Each number is 128 + 32 x the weight over the matrix's rms, rounded and kept within 0 to 255. Layers, rows and columns count from 0.

# layer 6 MLP down (transposed), 512x128, rms 0.061, rows 5-57, columns 0-63
[[154 134 117 179 162 156 130  98 142  95 136 104  98 119 194 115 152 113 162 171 124 143 112 149 135  88  98 114 222 130 110 141 130 132 164 141  79 139 140 118 159 101 145 111 178 125  77 139 173 100 132 151 104 103  95 133 103 137 106 144 103 130 162 109]
 [171 175 158  98 119 112 123 153 142 113 134  80 162 114  82 135 128 187 117 176 148 118 140 151 122 107  94 142 133  86 152 165 127 127 153 117 176 134 156 118 102 143 119  99 110 141  86 125 147 134  60  92 103  96 148 146 125 126 121 152 154 106 160 125]
 [135 179 136 109 148 100 140 139  68 136 110 111 136 165  89 115 164  98 124 130 167 119 186 116 138 135  83  92 150 130 163 118 129 124 130 167 143 180 109 134 132 143 165 164 136 130 100  88  69 159 159 120 100 162 121 143  90  94 141 144 151 158 145  96]
 [120  30 105 127 158 129  66 172  65 146 122 206 150 113 118 188 114 161 199 119 145 128  92 102 118 127 191 142 144  66 126  40 101 135 103 159 145 129 124  75 153 134 123  89 126  71 201 137 151 116 167  88 133  90  70 121 149 110 133 113 156 162 171 151]
 [133 103 128  99 193 120 150  91 130  92  66 153 120 163 118 103 120 141 166 142 120 155 168 128 127 127 109 153 115 202  95 117 110 215 111  91 117 144 123 133 152 103  77  94 184  96 116 134  83 158 152 153 161  53 126 108 119 189 159 146  81 124 139 128]
 [129 147  65 151  70 111  84  63 143  89  63 151 121 127 126 131  61 166 109 125  91 159 140  99 115  90  79 143 146 127 213 122 131 151 126 101 167  76 141 119 136 152 135 147 107 175  95 170 116 179 150 149 125  88 130 125 134 176 193 155  55  67 178 158]
 [110 139  94 104 191  77 138  97 172 134 149 159  85 137  98 117 117 127 134 137 168 136 154 143 133 135 128 155  90  92 126 172  95 144 179 102 159 134 121 103  76 157 179 120 110 152 134 108 126 141 104  92  97 124 121 134 132  96 106 147 143  79 104 140]
 [191 150 142  86 145  97  96 150 138 103 113 126 165 110 101 140  87  95 162 186 123  93 168 114 105 136 136 111 157  89 146 160 131 135 182 147 135 116 134 115 175 117  93 162 174 125 180 108 215 135 103  38 141 140 120 124 162 134 116  92 146 144 102 107]
 [128 120 140  64 157  94 142 135 117 177 115  99 129 163  98 141 147 153 113  90 102 122 176 127 170 158 177 112 141 106 152 163 113 124 104  92 118 127 134 130 164 109 103 113 152  94 143 161 142 193 103 168  84 161 145 176 187 153 116 114 108 102 178 105]
 [142 124 108 172 135  93 150 131 116 138 115  60 170 156 117 170 134 154 114  99 122 138 116 170 193 177 111 142 122 139 113 120 136 128  62 142  97 120 116 139  93 138  66 111  50  78 159 128  97  87  71  93  83 109 135 154 179 155 125 158 130 121 147 153]
 [127  91 103 143 154 159  65 173 142 172 162  79  98 134 209 117 115 190  90 164 120 156 148 133 126 129 129 137 169 139 166  92 181  96 133 111 152 126 150 142 127 130 160 144 126 121 111 171  89 111 136 126 129  93 135 128 128 106 163 174 108 108 114 116]
 [114 107 138  99 132 161 122 158 133 138 144  81  95 118 156  48 134  57 135 173 132 145 115 108 115 120 109 101 117  81  46 123 158 102 134 152 132 107 112  97  90 134 170 121 135 172 180 144 114 127 116 184 142 127 195 130 102 133 153 140 144 125 172  89]
 [164 153 175 108  96 147 125  95 163 147 118 168 119 175 134 143 151 155 132 114  90 125 123  32 113 135 176 117 168  74 176 102  88 113 132 102 114 139 102  98 107 113 118 159 109 105 104 112 109 133 179 202 165  61 123 125 168 145 131 106  95 152 133 110]
 [ 73 129 148 124 103  91 119 202  97  74 149 122 148  98 112 136 106 112 104 100 120  82 156 202  83 153 134 116 134  81 141  91 112  59 117 135 153 164  57 120 109 139 131 159 146 173 190 197 156 161 131 103 190 140 149  95 177 106 126 172 147  68 148 117]
 [118  76 171 182 142 141 106  94 101 135 138  60 170 104 108 161 114  92 110  67 124 112 133 125 134 205 131 141 142 150 173 163 139 133  94 103 157 139 128 148 113 130 125 142 140  66 171  92 117 111 172 121  78 166 140 138 103 183 185 118  94  86 154 149]
 [151 117 176  70  82  87 109 128 140 186 156 128  73 125 166  85 121 133 162 150 143 111 170 123 133 139 147 140  73  69 167 132 106 108 127 121 143  92 143 164 194 157 105 144 135 135 102  52  19  87 131 152 102 169 163 115 186  99  80 160 168  79 115 176]
 [154 117  27  50 151 108 103  93 128 138 121 145  77  61 119 156 138 135 116  95 145 120 130  74  96 136  98 134 140 138 124 149 129  89 146 124 151 132 141 148 129 113 171 100 121 175 144  97 127 111 118 183 144 115  81 155 107 177 119 113  67  90  72 146]
 [139 134 127 125 133 109 216  94  96 108 145  89 173 175  60 117 154 145 110 211  79 139  96 176 110 102 132 153 164  94  96 143 143 143 131 137 145  77  63 114 144 135 125  47 127 138 124 130 179 105 131 112 123 116 136  91 135 136  87  79 123 111 186 153]
 [137 103 103 104  46 147  64  87 120  81 146 178  82 156 152 125  73 175 176 176 150  74  89 139 155 121 135 194 141 122 120 187 145 128 129 118 192 117  76 139 165 115 113 178 122 152  74 189 152 131  86 104 116 117  93 159 100 137  96  78 116 140  69 163]
 [150 129 105 123 170 118 203 143 118 122 142 141 141 159 123 101 193  75 187 145 105 105 170 109 101  96  94 167  98 160  57  96 128 145   8 146 132 169 151 164 152 123 160 143 175 144  76 125  59 103 172 183  88 189  89 154 154 159 109 131  58 109  48 133]
 [165 136 160 112 117  83 137  93 123  98 166 164 133 118 104 122 129 155 128 120 127 110  93 145 177 176 124 131 132 127 165 170 118  83 120  98  82 112 110 102  62 101 105 156 132 113  98 152 154 109 167 140 118 106  70 128 167 217 183 139 147 113 130 168]
 [128 141 177 100 162 106 134 137 110  86  81 106 104 113 157 127  81 154 106 108 142 121 118 108 166 117 165 133 200 120 105 118 107 130 153 152 110  99 125 110  95 100 157 180 124 127  99 107 161 128 104 107 147 126 138 152 103 125 190 109 133 150 137 139]
 [114 136 155 140 123 149 100  67 136  81 142 132 139 154 118 125  75 173 121 185 169 110 140 114 158 128 102 142 153 133 153  98 145 111 131 126  84  69 132 121 128 118 148 130 150  85  94 103  99 118 144 183 143 107 117 171 124 144 109 153 133  71 123 111]
 [132 148 134 155  85 142 119 141 100  86  91  92 138 120 119 138 112 126 139 145 158 133 116 145 159 178  99 134  98 136  94 127 157  84 128 144 158 132 127 105  86 128 166 154 130 168 138 171  96 125 104 120 112 133 117 168 145 144 138  99 165 152 128 130]
 [136 102  59 120 110 178 113 108 163 111 115 129  93 135 127 126 109 119 150 131 157 150 122 182 128  95 107  91 108 130 124  77 147  87 147  81 121 146 141 142 150  79 126 114 156 127  81 149 101 148 157 141  90 128  92  78 103 163 137 102 143 103  79  76]
 [119 169 163 106 115 126  76 100 151  92 104 116 172 147 118 124 124 107 124  92 210 140 116 156 133 102 130 111 103 144 138 159 136 140  98 143 128 108 116 138  82 119 149 132 122 103 158  98 118 101 110 119  86 106 162 129  89 141 109 137 119 121 151 140]
 [127 119 108 135 148  82 173  87 150 120  62 161  84  79 115 183 167 186  97 152 124 113 135 101 120 142 180 130 162 174 129  92 126 151 153 183 160 133 178 125 135 104 193  98 138 123  89 156 157 128 124 147  95 113 117 128 113 149 163 104 138 148 108 113]
 [112 123 149 104 134 140  99 109 121 131 118 108 150 153  56 162  98 104 191  84 147  70 146 113 112 131 117 173 107 146  67 152  97 130  63 186 148 125 147  99 118 121 103 119  89 127 170  95 175 134 150  78 120 144 169  91 112 120 159 134 119 187 152 135]
 [107 169 106 146  73 125 118 211 113 151  98 160 130 101 188 156 108 196 157 186 173 104 155  78 107 122  90 165 109 133 129 145  97 152  87 102 158 132 124 143 159 101 131 127  95 136  79 102 147  94 113 157 141 129 106  84 102 152 189  93 178 197 129 128]
 [133 179 104 132 106 135 186 104 109 153  95 178 110 175 123 100  92 115 153 132 122 105 159  76 111 177 125  94  94  86 159  64 145 110 219 112 161 138 123 114 128  87 154 140 137 126 100 155 121 150 144 208 131 112 145 144 146 178  87 112 149 151 177 128]
 [136 100 130  96  94 144 145 140  92  72 140 139 130 160 125 121  93 106 157  85 140 125 139 128 208 153 179  65 178 129 108 149 167 100 133 166  86 117  87 123 110  90  91 165 138 157 129 156 176 134 143  87  96  69 149 104 136 110 154 111 118 119 147 148]
 [170 162 136 103 179  86 125  74 146 175  88 168 123 105 137  62 130 194 158 182  97 122 148  84  88 156 156 122 103 164 124 121 101 142 155  93 142 200 119 154 101 120 158 180 159 134  85 126  83 219  96 150 188 185 118 106  97  48 202 157 115 103 122 216]
 [149 120  67 181 115  86 148 158  46 112 114 209 129 132 173  89 133 114 140 102  93 173  77 123 160 198  96 111 120  87 101 119 142 107 132 153 135 104 137  99  78 140 144 118 144 182 108 163 171  82 135 126 133  74 136 108  89 178  97 139 184 167 120 159]
 [112 218  69 144 140 108 165 130 122 150 112 141 149 114  98 119 100 124 136 125 152 141  69 122 138 122  99 137  60 133 128 120 164 139 137 145  81 162 139  59 111 161 150  92 125 138  97 154 124 100  88  93  99 128 149 130 138  86 165  89 147 148 140 135]
 [119 105  88 131 151 134 135 131 179 129 168 153 139  94  98 138 146 111  95 125 101 179  94 121 104  87 132 138 129 119 177 112 129 122  85 140 161 114 135  89 104  94  62 129 218 194 142  85 139  74 129  79 108 126 171  52 150 128 201 166 162 167 104 127]
 [ 85 156 112 116 172 134  99 130 118 143 121 161 170 137 158 118 181 102  96 149 107 234  97  98 119  90 138 128 153 171  89 145  76 155 175 104 150 156 123 136 100  59  77 149 153 141 146  89  79 117 142 106 114 184 142  64 114 128 150 130 118 118 159 114]
 [ 67 100 150  94 111  96 102 110 107  99 133  77 171 179 128 134 130 111 174  57 174 101  96 121 165  62  82 174 104 158  96 206 182  88 107 104 137 122 118 124  68 134 101 147 101 135 109 168  86 179 117 158 164 110 206  49 109 113 123  86 128  80 113  88]
 [101 191 130 105 139  92  99 145  73 133 147  60 108 163 111 128 157 112 100  98 175 110 142 122 142 146 140 119 120 146 119 138 115 171 161 149 139 160 116 177 107 152 197 106  99 129 118 103 190 179 139 138 137 132  37 119  98 108 100 123 101 134 138 112]
 [ 78 143 162  94 180 135 107 134 110 133  94 177 157 157 173  79 127 182 120 200 111 130 159 123 168  69 117  49 159 154  83 126 124 165 152 167 127 132 173 147 144 112 128 111 146 140  93 166 150  75 165 133 119 158  63 152  78 108 119 100 123 121 152 118]
 [ 93  99  82 114 166 128 117 146 138 120 102 152 142 108 150 159 140 105 135  92  94 135 223 155 142 103 108 135 124 156  88 140 147 161 143 137 178  98 126 146 173  98 107 113 106 131 147 175 115 131 133 146 134 105 154 152 176 123 145 112  92 138 121 139]
 [117 129 116  98 100 123 142 139 121 152 142 154 124 148 116  99 125 149 125 150 106 115 184 103 101  89  92 166 151 139 123 132 114 132 105  77 172 126 127 114 126 153 102  77 170 167 119  94  86 101 203 162 107 103 165 147 141  88 144 153 203 171 116 125]
 [106 146 160 167  97 182  99  93  72 143 148 201 135 139 104  65  91 128 109 192 109  97 130 132 131  42 135 127  95 163 185 153 147  65 129  76  97 105 137 162 137 130 115  61 146  97 117 130 127 103 148 138 146 138 135 112  92  78 122 133 157 100 115 111]
 [109 111  86  96 105 171 157 177  55  85 140 159 103 164 117 133  87 105  90 130 105 118  92 133 112 138 171  93 152 138 128 176  92 134  99 147  70 163 119 100 124 117 141 120 105 100 152 144 101 127 171 145 168 116 118 104 144 140 133 104 152 187 125 111]
 [138  88 125 123 126 193  94 155 141 174 110 110 166 157 167  81 101 129 148 168 157  92  97 134 110 109 154 151 108 101 181 158 159 127  97 112 132 123  75 120 114 140 161 124 116  48 135 108 124 111 109  68 107 156 185 139 133 129 149 115 150 124 139 179]
 [140 110 136 138 144  85  77 133 127 165 102  70 142 109 139 103 103 132 145 170 108 165  92 163  75 107 133 206 118 158 155 111 104 160 152 169 130  59 126 106 171 157 123  90 188 206 116 127 119  72 142 169  97 104  97 108 190  72 122 148 148 169 161 159]
 [136 178  78 119 150 131 152  48 154 133  73 151 104 149  76  71 148 181  81 125 102 105 115  45 152 145  84 160  89 149 122 121 100 108 170 163 172 165 121 157 162 100  68 162  85 147 112  90 101 137 208 113 105 150 145 153 151 121  95  79 117 125 135 177]
 [155 161 206 138 108 166 176  85 122 105 155 115 138 146 107 119 155 124  91 201 122 163 139 126 101 120 130 134 137 141 122 196  99 147 115 156 122  90  91 160 178  88 107 107 187  66 141 132  72 153 113 119  39  88 125 151  86  75  94 149 112  99  64 188]
 [194 119 135 136 143  78  85 122 140 128 156 104 149 176 172 139 104 124 119  95 141 123 135 124 189 102  97 142 120 116 176  50 163 133 103 140 149 135  85 148 116 134 119 128 140  91 122 139 137 125 102 119 121 105 144 142 131 122 116 170 119 133 122 134]
 [119  63  94 118 106 165 118 174 164 114  53 109 165 133 145 143 120 148 113 149 163 104 137 113  98 148  98 168  62 114 191 144 148 156 163  69 179  63 176 140 117 143  66 103 125 155 157  76 106  92 133 134 129 139 176 129 116 170 144 123 148 116 114 151]
 [114  67 136 155 104 100 111 138 168 111  77  68 122  49  89 144 129 132 144 132 157 119 145 195 164 161  78 114 121 135 198 161 174 144 149 111 123  91  77 161 166 147 122 145 127 108 162 141 115 184 198  90 127  87 109 123 111 120  93 158 129 160 110 131]
 [148 143 110 160 122 185 192 165 125 104  96 112 107 126  85 150  62  83 137 149 115 123 140 162  78 180 184 105 189  93 131 127 113 115 146 104 116 145 130 116 136 109 146 154 221 170 160  90  95 156 129 130 120 147 149 176 193 123 158  87 103 107 111  92]
 [117 101 163 122 193  51 149 139 101 145  89 111 170 153 139 144 145 115 120 171 122 118 142 166 162 128  93 142 118 123  94 141 105 129 161 158 124  87 142 146 151 132 156 143 119 123 110 110 140 138 140 114 101 151 162 129  93 129 148 108 102  87 130  96]
 [ 96  84 172 123 141 192 137 157 145 170 111  85  56  97 101 157 120 143  70  83 128 125  94 134 134 138 140 174  93 119 171 153 137  98 186 108 133 113  85 112 112 122 136 125 160 142 140 157 117 151 175 180 102 154 125 146 109 191 115 119 147 207 116 137]]
# layer 6 MLP up, 512x128, rms 0.135, rows 6-57, columns 0-63
[[122  86 121 132 188 115 159 132 132 131 144 155 109 102 117 141 135 135 169 110 132 125 122 154 122 109 141 136 136 141 112 135 120 179 129 141 128 113 169 135 169 148 151 213 115  53 142 138 178 146  88 107 134 120 117 118 108 145  68 137 151 118  81  91]
 [118 158 133 111  93 160  69 105 129  93 115 155 148 134 144 193 118 142 113  94 115 128 132 129 110 116  91 110 183  95 171 124 135 206  99 114 132  96  69 111 131 144  83 143 123 119 106 134 172 114 121 137  65 136 162 127 159  88 177 161 110 112 126 131]
 [ 93 133  68 123  89  77 156 161  77 129 114 151 165 142 139 178 141 132  97  71 104 122  77 148 140  69 145 126  55 133 160 122 114 170 163 127 118 142 124 146 144 126 162 117  88 105 114 176 129 169 139 110 100 170 112 159 113 122 165 132 111 129 144 126]
 [122 118  96 162  75 172 134 132 123 177  86 145 128 153 144 182 172 126  90 141 127 162 130 122 103  83 118 110 148 116 160 154 121 116 141 162 141 169 133 147 150 142 136 160 170 166 119 150 163 170 145 120 145 104 116  78 103 165  76 134 174 177 109 114]
 [170 127 139 109 106  96 113 112  81 128 177 102 112 142 141 194 136 139 127 115 112 156 132 150 105  50 166 129 101 143 118 167 155  90 138 170 107  99 150  92 132 172 174 174 140 155  86 131 106 157 138 140 127 110 135 163  88 181 131 124 138 113 153 111]
 [141 147 193 156 113 130 117  92 127 147 122 102 155 133 108 187 121  89 101 105 129 117 175  95  99 104 168 117 147 103 198 145 137  89 131 116  98 144  94 137 132 147 162 136 141 173 119 165 139  82 122 125 133  60 152 144 118  96 151 130 142 157 123 128]
 [134 153 167 136 153  94 113  98 126 171 163 117 179 145 228 127 179 101 129 175 150 130 130 158 140  66 126 160 150  82  95 130 136 118 131  66 163 151 157  94 133 145 121  81  67  89 156 111 112 128 192 201 104  72  75 166 102  57 122 108 195 195  77 146]
 [101 154 144 189 118 165 173 115  94 128 186 109 127  80 110 117 124 109 147 105 112 121 153 191 130 127 115 152 103 107  92 102 117 120 131 152 161  81 105 170 114 134  85 120  86 107 144 105 134 110 130 126 153 137  99 143  78  93 145 117 153 147 165 146]
 [ 65 144 156 118 142  83 148 118 166 125 202  65 124 163 116 149 124 116 112 190 108 167 108 117 108 118 169 132 118 113  48 155 106 121 151 100 111 134  98 146 178 160 131 174 199 146  94  80 135 146 112 143 145  57 189 135 153 128 134 134 106  93  89 138]
 [139 146 121 107 168 110 132 132 139  94 140 122 158 186  67  98 143  91 165  77 163 102 108  75 120 147 104 158  75 120  70 115 103 154 127 103 116  97  67 190 143 154  73 115 117 136 161 104 162  76  54 131 167  90  95 115 148 202  92 140 110 153 129 119]
 [126 132 128 134 146  93  95 117 166 131  97 118 139 192 116 174 116 127 141 174 192  88 121 106 128 168 118 136 122 113 175 153 139 166 133 139 144  64  89 143  97  81 120 178  90  91 139 155 114 207 101 105 150 133 167 151 154 193  84 157 120 131  96 108]
 [124  56 107 124  94 150 154 130 160 116 120  97 179 121 198 157 130 101 139  86 123 103  84 118 158  94  94 121  86 117  81 151 165 168 143 153 105 133 198 140 182 160 106  59 145 152 146 186 129 143 124  84 131 142 174 127  92 150 140 106 133 182 156 126]
 [137 111 140 157  79 154 126 148 165 148 140  81  82 187  71 101 154  84 129  48 146 163 127 164 109  99 194  66  91 101 150 144 102 155 153 140 146 146  99 162 122 149 145  97 109 124  76  88 149  61 155  96  83 176 116 182 193 160 127 106 101 100 188 107]
 [112 135 111 172 168 120 101 164 157 118 134 146  57  94 187 101 175 165  90 166 105 148  91 155 135  86 102 119 136 135  89 184 128 149 107 114 167 114 120 191 138 131 109  63  54 117 143 162 100 166 179 135 141  96 111 134 134 112  60 134 122 196  64 130]
 [ 91 139  78 171 139 114 144  95  96 142 156 204 134  97 164 136 158 117 123 124 115 143 117 128 112  98 146 132  30 135 146  90 123 160  87 153 143 129  80 157 135 132 152 107 144 127 152 150 208 180 141 108 152 124 100  45 125 116 164 115 103 157 207 112]
 [127 147 136 157  73 127  97 130 123  88 123 121  89  99 186 174 143 107 180 160  91 123 111 103  58 190  75 144 105 141 104 180 143 188  99 116  76 135 129 145 171 152  82 136 170 130 149 147 151 119 153 150  96  69 124 130 100 116 134 170 147 137 149 141]
 [121 122  96 130 155  89 135 135 108 126 150 141 115  95 148  93 154 112 132 114  84 126 155 112 122 118 129 146  77 125 201 118 125 131 149 127 124  98  90 137  82 189 117 159 147 145 161 121 173 145 140 153 119 130 110 129 134 102 175 187 121 110  99 114]
 [ 97 145  99  98 139  98 162 113 172  99 150  89 120 116 126 161 173  78 151 179  98 114 107 121  82 100  84  77 148 180  74 107 115 115 118 106 128 109 130 171  73 106 154  98 123  99 191   0 133 141 151 140 160 101 127 135  93  81 129 152 129 135 185 130]
 [ 66 119 142 162 161 148 156 183 102 122  98 201  82 137 196 104 165 102 201 124 100 181 126 157  64  40  87 134  49 116 148 138 101 163 133 165 158 128 185 204 137 164 135 102 182 133 119 112  94 141 159 145 114 106  82 102 161 106 121 142 132 118 163  28]
 [126 119 144  95 146 151 131 141 129 123 113 106 122 182 146 142 109 141 157 101 123 169  94 109 112 110 143 174 123 154  62 129 112 193 167 133 110 101 115 167 137 148 131 115 113 139 122 170  79 154 119 149 158 172 100 130  63 135 111 176 147 147 125 119]
 [ 81 195 105 128 123 123 129 125 151 173 133 154 120 100 115 109 185 133  85 168 112 140 120 122 130 192  68  79 116 189 149 130 107 127 140 114 114 175 163 153 159 157 153 137 104  99 147 128  64 173 175  88 154 118  92  99 121  83 141 197 115 120 129 151]
 [ 95 111 114 115  74 138 138 141 107 126 132 141  71 148 161 173 122  82 161 112 171 137 131 157  78 131 144 141  89 105 133 133 145 133  97 108 113 118 136 141 178 137 120  84 123 158 214 188  71  79 134 133 158 131 124 141 124 132 137  92 148 134 104 111]
 [124  93 117  71 181  91  95 135 133  78 130 126 176 118 144 172 175  72 110 164  91 147 137  74 119 160 157  88 148 119 151 116 155  85 154 108 138 105 119  99 170 135 136 119 117 115  96 181  72 177  62 127 113 169 192 145  91  86  94 102 146 176 123 155]
 [131 151 149 107 121  69 103 124 114  91  93 131 150 149  85 123 137 119 118  87  93 108 109 132  65 125 181 153 130  89 141  96 112 106  75 173 136  56 164 153 108 140 116 136 123 197 144 145  90 147 139 189 152 165 141 157 135 134 120 182 165 143 148  80]
 [ 84 142 179 145  94 123 172 115 151 104 167 126 104  79 157 165 145 165 117 132  53 118 139 114 108 161 141 106 150 131  94 151 115 160 130 122  69 128 151 131 172 128 132 158 121 139 144 107 152 127 127 182 124 210 161 150 125 106 114 106 139 115  96 115]
 [176 155 134 134 109 110 166 149 139 165 138 149  91 130 132  87 113  73 169 123 154 144 117 138  77  86 107 110  92  73  60 141 118 125 122 109  99  83 127 156 130 133  65 200 104 141  99  93 152 129 182  94 111 106  63 151 158 139  62 171 141 141  69 136]
 [106  94 139 155 160 114 150 171 169  96 150  91 161 119 149 186 138  98 156 130 116 130 114 133 103  93 117  56 156 131 149  91 111 188 140 175 143 100 132 142 114 114 125 140 191 131 134 142 102 105 138 168  95  88 169 122 160 117  92  72  96  46 158 121]
 [132  58  88 172 175 127  93 155  97 140 158  69  67 178 105 120 102  81 113 130 173 137  79 159 103 125 167 133 116 119 193 152 122 181 197 124  62 120 117 164  85 134 182 140 157 101 133 180 214 122  90  64 118 115 176 106 147 119 139  94 103 138 111  90]
 [122 175 153  99  91 158 176 117 158 145 156 102 113 134 157 127 128 113 108 123 151 193  91 163 129 166 152  96  99 133  74 130 140 198  54  99 105  94  97 184  96  99 112 131 125 117 140 218 147 103 117 162 180 152 235 117  91 179 103 135 106 198 122  89]
 [116 103 139 101 179 129 157  94 122  85 163 113 133 151  27 160 170 144  96 156 116 146  63 121 113 107  85 111 119 101 175 163 111 184 152  89 147 104 133 148 139 128 179  99 156 134 154  84 112 161  87 147 137 162  71 120 160 124 128 163 118 138 123 166]
 [101  99 122 139  64 108 133 173 125 120 142 128 127 110 129 152 116  24 165 204 165 139 123 116 117  80 136 165 140 171 122 116  83 105 135  82 196  57 153 141 131 129 129 120 126 104 152 202  86  45  88 130 146 144 196 169 121 162 136 122 116 145 118 135]
 [ 89 166 149 126 190 169  99 160  76 141 134 109 171 119  75  99 151  99 113 123 139 117 165 135 121  90 112 152 191 157  62 168 154 109 128 158  83 131  68 139 114 159 114 129 159 141 154  85 121 183 100  87 124 115 154 173 152 168 106 107 142 113 196 116]
 [118  91 253 109 122  81  91 158 107  92  94 123  92 143 130  83 127 185 158 133  79 161 103 167 124 126 158 130 127  97 176 125 116 136  94  73 171  87 150 143  92 147 134 135  94 124 131 170 120 133 156 137 102 110 124 100 111 125 135 154 171 164 133 135]
 [137 166 159 147 129 178 126 150 151 135 149 151 123 186 120  88 184 191  54 149 145 145 136 139 174 135 110  90 147 139 146 169  84 147  97 117 108 130 132 163 133 162 137  72 114  83  71 111 167 149 115 129  87 119 164 117 128  82 113 121 122 142 142 180]
 [122 147  75  79  97  99 161 106  92 110 110 107 104 129  90 154 119  91 206  84 165 127 183 103 115 106  69  97  98  88 152 118 116 113 143 150 109 155  91 160 179  83 132 126 183  78 140 115 157 142  88 179 151  72 119 191 163 106 111 149 119 138 201 203]
 [175 139 124 141 132  75 112 116 114 148 132 178 114 135 119 116 172  89 167 108  77 109 122 138 105  56 127 162 125  80 168  94 148 152  69 133  62 114 206 132 123 106 160 115  58 130 180 136 178 176 131 113 128 125 104 111 148 196 148 139  88 120  88 110]
 [129  95 158 101  65 154 130 186 114 150 149 151  89 131 147 157 115  70 112 131  55 120 153  98 120  16 124 134 130  92 146 130 110  96 103 140 126 102 108 108  74 142 205 171 116 156 203 155 127 103 150 130 112 138 117 163 105 109 114 203 114  95 145 167]
 [155 163  65 172  33 137 117 136 133 130 108 140 130 181 109 175 151  72 111 145 115 170  91 141  96 173  95  73 113 109  95 135 136 111 104 159  94 128 109 139 105 163 136 120 118 170 183 105 111 121 154 139 128  79 115 150 112 174 139 202 150 143 100 115]
 [113 142 148 128 129 101 108  80 173 136 131 121 106 123 103 111 143 213 155 105 160 119  87 140 145 180 167 150  72 168 137 124 136 118 127 174  83 128 133 139  86 149 168 137 112 126 135 107 166 107 119 184 111  75 167 123 116 115 103 124 145 101 141 112]
 [ 75 164 150 122 108 140  74 111 103 178 106 106 136  99 131 132 144 138  84 188 121 148 111  93 106 166 128  96 150  95 164 100 131 149 120 156 106  94 123 163 147 168 113 140  31 145  92 147 134 214  66 126 123 135 124 114  99 135 133 126 151 157  69 133]
 [113 136 164 119 123 122 164 143 103  92 124 114 108 147  84 165  96 144 123 137  89 131 193 134 142 122  68 130 161 122  91 121 117  80 138 107 109 132 121 166  72 120 135 128 144 177 171  85  88 123 165  62 166 173 130  64 133 163  52  81 134 156 131 113]
 [120 123 156 170 122 129  57 151 167 104 118 143 119 105  97 138  75 183 149 176 127  99 160  89 159 134  95  53 148 128 146 123 202 116 130  96 160 121  90 182 140 125  92 154 171  99  64  57 146 139  82 119 123  94 131 123 123  83 119 143 133 162 168  56]
 [172 132 105 114 115 104 158 142 131 106 104 178 155 150 182 179  85 140  94 104 144 148 143 141 105 191 153  55 162 172 159 128 139 118 165 159 134 115 107 101 113 181 112 102 132 140 123 147 119  77 133 150 106  90  82  98 171 147 138 178 106 126  97 127]
 [159 155  80 130 118 143 130 105 117 148 142 116 147 115 124 185 158  80 131 107 158 100 123  82 134 178 113  59 104 125 137 153 172 145 129  85 133 158 112 174 112 133 156 156 100 112 155 113 136 139 112 138  76 138 153 148  60 162 107 116 132  73 122 130]
 [125  88 122 135 123 175  94 145 118 151 105 196 172 187 111 171 113 121 118  84 177 153 129 134 123  82 100  90 159 100 141 165 145 148 123 134 135 129 166 100  80 105  90 135 110 143 167 154 161 164 111 164 128  63  40 133 152  91 131  46  98 144 103 157]
 [125 179 144 143  78 152 130 144 156 124  90 106 212 121 101 120 155  95 128 180 122  84 125  86 143  96 212 153 126 149  82 127 140 170 130 115 148  92 133 193 149 145 131  82 193 105 164 150  91 209 186  65 128 126 146 134 134 131  65 104  66 162 160 159]
 [ 68 164 116 144  54 151 144  56  78 125 137 188 119 147  98 142 113 125 121 167 119  93 177 105 112 143 139 136 160 137 141 161 102 122 132 141 118 158 110  90 127 104  48 138 134 128 127 131 139 146 102 141 121 147 127  79 154 174  93 108 129 160 112 101]
 [132 128  80 123  62  90 125 124 171 154 108 119 125 141 101 128 177 209 141  99 119 111 111 130 113 139 170 122 128 172  78 157 217 159 122 129 165 145 150 155 139 174 140 172  82 153 172 134 170 147  76 133  79 166  78 107 143 105 123  94  92 121  72 121]
 [126 149 115 179 138 120 151 117 133 106 105 136 136 139 104 181 166 163 120  78 135 113 102  97 138 125 143 158 120 140 139 105 118 146 134  68 131 120 205 139 138  99 136 123 104 122 122 168 130 151 149 159 151 130 136  71 126  90 160  84 134 118 139  81]
 [ 67 132  81 151  92 124 118 102 154  88 104 133 135 141 160 151 188 124 176 125 151 151  76 198 129 167 131  90  86 229 121 128 119  95 131 148 179 139 136 130 128 147 112 130 140 124  86  82 135 132 154 163 170 148 125 112 139 183 175 146  93 140 141  91]
 [117 126 123 117 107  91 137 142 101 141 174 168  87 134 143 136  64 164 159 139 170  84 137 169  72 136 140  99 140 144 150 144 134 113  92 123  90  89  98 139 123 147  90 131 108 101 101 118 133 159 119 105 163 124  64 126 141 167  93 116 170 100  92 136]
 [125 135 127  95 101  80 168 157 145 147  65 130 155 167 141  91 128 110 148 157 133 148 138 161 109 131 102 122  89 156 132 152 157  92 155  53 146  80 108 155 154  45 125  87  95 136 161  93 154 143 111 127 125 137 134 200  69 167 182 124  71 139 134 131]]